python train.py --hidden_size=256 --num_key_value_heads=16 --hidden_act="squared_relu" --rope_fraction=1.0 --optimizer="adam_hyperball" --schedule="wsd" --doc_mask=true --z_loss=1e-05
Each number is 128 + 32 x the weight over its row's rms, rounded and kept within 0 to 255. Layers, rows and columns count from 0. The size above them is the row's rms in percent of the matrix's.

# layer 3 attention value, 512x256, rms 0.0427, rows 473-479, columns 192-255
size [ 95  90 102 102 102  96  93]
[[178 139 107 113 126 154 144 140  49 181 130 125 165 120 151 109 130 165 142 149 161 109 116  95 104  69  92 115 166 126 104 116 154 121 179 122 115 149 124 106 163  93 110 119 156 166  88 157 106 131 144 103 105 127 139 113 114 137 143 109  74 135 191 126]
 [117 127  63 109 120 125 151 101 108  84 134 126 118 117 120 103 121  97 138 135 116 129 164 102 118 108 160 127 119 133 134 162 157 165 103 173 133 145 178 189 197 108 124  80 147 131 153 138 127 103 165 189 144 105  90 165  32 150 160 102 156 176 142 129]
 [158 137 133 116 112 120 108 126 125  97 133 139 115  99 188 101 147 166 107 109 182 131 104 113 129  86 187 142 129 150 112 123 143 133 120 110 157 164 126 124 134 145 112 127 130 100 126 110  65 126 125 167  73 108 149  93  61 138 165 133  90 167 148 112]
 [158 132  94 143 146 149 129 124 102 147 139 120  72 189 124 149  73 168 106 147 166 112 188  88 166 128  64 104 140 140 149  60  96 150 133 119  94 176 174 116 128 120 129 141 186 132 115 127 116 139 140 101 119 181 117 172 131 150 136 110 157  91 112 130]
 [122 163 153  90 121 126 181 125 164 153 133 134 113 102  16 119 126 179 124 142 183 135 111 100 131 148 203 118 151 175 159  72 141 124 105 163 119 103 114 106  93 103 133 110 162  94 141 120 139 134 155 132  88 137 105 173 140 135 187 109 190 120 189 232]
 [166  96 130 135 169 199  98 130 132 114 118 117 148 172 163  98 167 111 143  99 109 100 103 158  92 141 131 151 123 150 106 125  86  72  72 123 122 149 123  80  58  94 122 150 145 119 102 153 111 145 133 127 109  78 165 120 185 111 152 174 111 107  92 103]
 [150 104  94 139 117  89 103 135 157 190 133 100  99 109 199 101 165 111 103  98 121 102 138 108 150 130 132 123 118  98  98 112 147  99  89 114 135 136  66 140 118 125 130 118  91 119 163 121 103 120 151 114 121  99 127 116 173 104 117 160 119 130 122 162]]
# layer 3 attention output (transposed), 512x256, rms 0.0527, rows 473-479, columns 192-255
size [ 88  83  88  94  90  83  83]
[[187 134 151  88 150 132 174 146 131 108 125 131 106 119 166 113 116 172 118 179  78 155 167  96 190 121 176 161 152  83 146  98 120 104 167 186  89 170  75 109 123  79 122  81 116 174 101 169 100 143 110  95  86  69 165 134 144 204 127 144 119 140 157 106]
 [132 143 120 157 102 146 160 136 122 140 208 148 156 122 104 123 106 126 118 140 119 155 151 153 100 139 116 169 151  91 110 178 118  91 161  72 167 183 135 150 126 169 115  47  98 159 131 136 108 143 139 163 135 177 132 149  84 139 132  67  86 144 116 130]
 [133 136 129 111 242 137 181  90 146 141 103  83  64 158 120  84  96 118 193 141 169 100  95 152 156 128 180 237 144 128 124 114 141 122  81 132 132 163  83 114  86 102 113  96 153 102 109 141 108 163 145 115 121 105  72 102 121 188  59 147 146 150 166 116]
 [155 117 107  69 122 126 156 152 112 133 215 159 150 129 111 105 124 148 115 162 120 118 235  64  87  92 158  87 152 158 171 123 132 164 157 184  70  94 120 158 108 133  97 108 148 126 116 173 143 114 125  82  90 131 149 122 129  87 224 118 108 137 132 170]
 [ 99 159 164 168 105 139 129 156 161 159 149 110 163  63  56 103 161 143  86 144 139 143 145 112  98 188 165  77 146 128  93 160 129 126 138 167 122 136 142 140  87 163 121 117 104 101 184 133 141 114 165  72  97 178 153 132 154  45 111  87 161 153 179 168]
 [150 116 161 130 167 148 115 110  77 118  96  65  53 166 147 115  92 114 133  92 152  92  69 168 120 130 119 135 133 149 181  89 131  93  86 117 105  93 133 104 146  74 119 170 215 107 139 126 163 134 127 112 116 100  29 142 153 180  99 127 146 104 135 120]
 [ 95 167 126 132 144 147 154 125  63 143  63  71  85 130 162 121 111 135 158 125 167  99  67 173  74 153 129 104 124 113 172  61 149 131 108 134  81 114 100 100 190 134 137 143 163  78 154 154 145 153 116 129 130  76 113 143 125 121  86 204 174  77 119 143]]
# layer 3 attention query, 512x256, rms 0.0428, rows 480-483, columns 192-255
size [ 93  91  74  84]
[[ 93 177 100 106 115 145 136 102 113 144 109 137 133 120  86 109 111 137 157 135 107  75  95  95 174  84 167 130 121 130 130 190 156 121 101 169 184 125  92  69 174 125  84 135 162 152  82 113 100 154 120 129 130 119  59  89 111 117 164 143  98 112 174 117]
 [137  99 157 148 108 114 149 143 127 102 161  82 116  83 158 123  80 117  65 130 186 155 169 118  78 158 106 124 141 131 108  77 128 175  88  70 100  87 107 150 139 113 171 121 110 102 185 154  99  84 112 118 175 150 169 132 132 140  72 106 187 124 104 135]
 [124 141 124 101 171 131  71 134 130  85 133 144 107 138  89 143 130 151  97 106 137 137  94 219 121 186  89 171 100 143 148 117 104 102 178 105 107 146 127 135 137 105 141 131 101 119 137 138 139 135 154 137 162 143 172 143 151 137  85 102 161  94 149  93]
 [178 134 152 133 140 119 122 153  82 143 153 144 109  44 150 118 105  97  33 106 138 189 118 107 118 209 154 130  92 159 123  94 187 126 145 119  67  82 137 124 118 133 163 171 130 125 145 117 161  89  69 172 186 133 154 142 135 188  79 111 195 151 134 134]]
# layer 3 attention key, 512x256, rms 0.0427, rows 480-482, columns 192-255
size [ 83  91  90]
[[154 128 110 117 136 151 144  67 180 141 109 134  87 158 138 203 123  80 107  97  94  91 183 128  99 128 174  94  59 117 139  96 134  88 103 118  57 113 153 177 103 143 117 134 106 133 154 163 119 100 152 144 141 139 128 139 125 147 124 145 126 161 103 142]
 [180  67 167  95 145 113  91 123 146 113  49  97 142 125 140 132 143 106 102 159  82  65 115 126 109 135  71 159 151  78 108 141 151 135 165 107 138 107 168  97 108 145 191 102  88  98 171 129 129  71  79 136  93 137  99 133 111 139 167  81 139  68  87 117]
 [136 155 156 134 178  78  78 184  93 168 149 168 134 183 128 148 133  94 147 100 112 178 139 117 175 155 132 164 132 110 133 101 111 149 189  75  61 110 161 126 124  89 162 164 120 143 146  98 109 133 103 128 127 177  66 166 108 168  85 113  95  94 139 118]]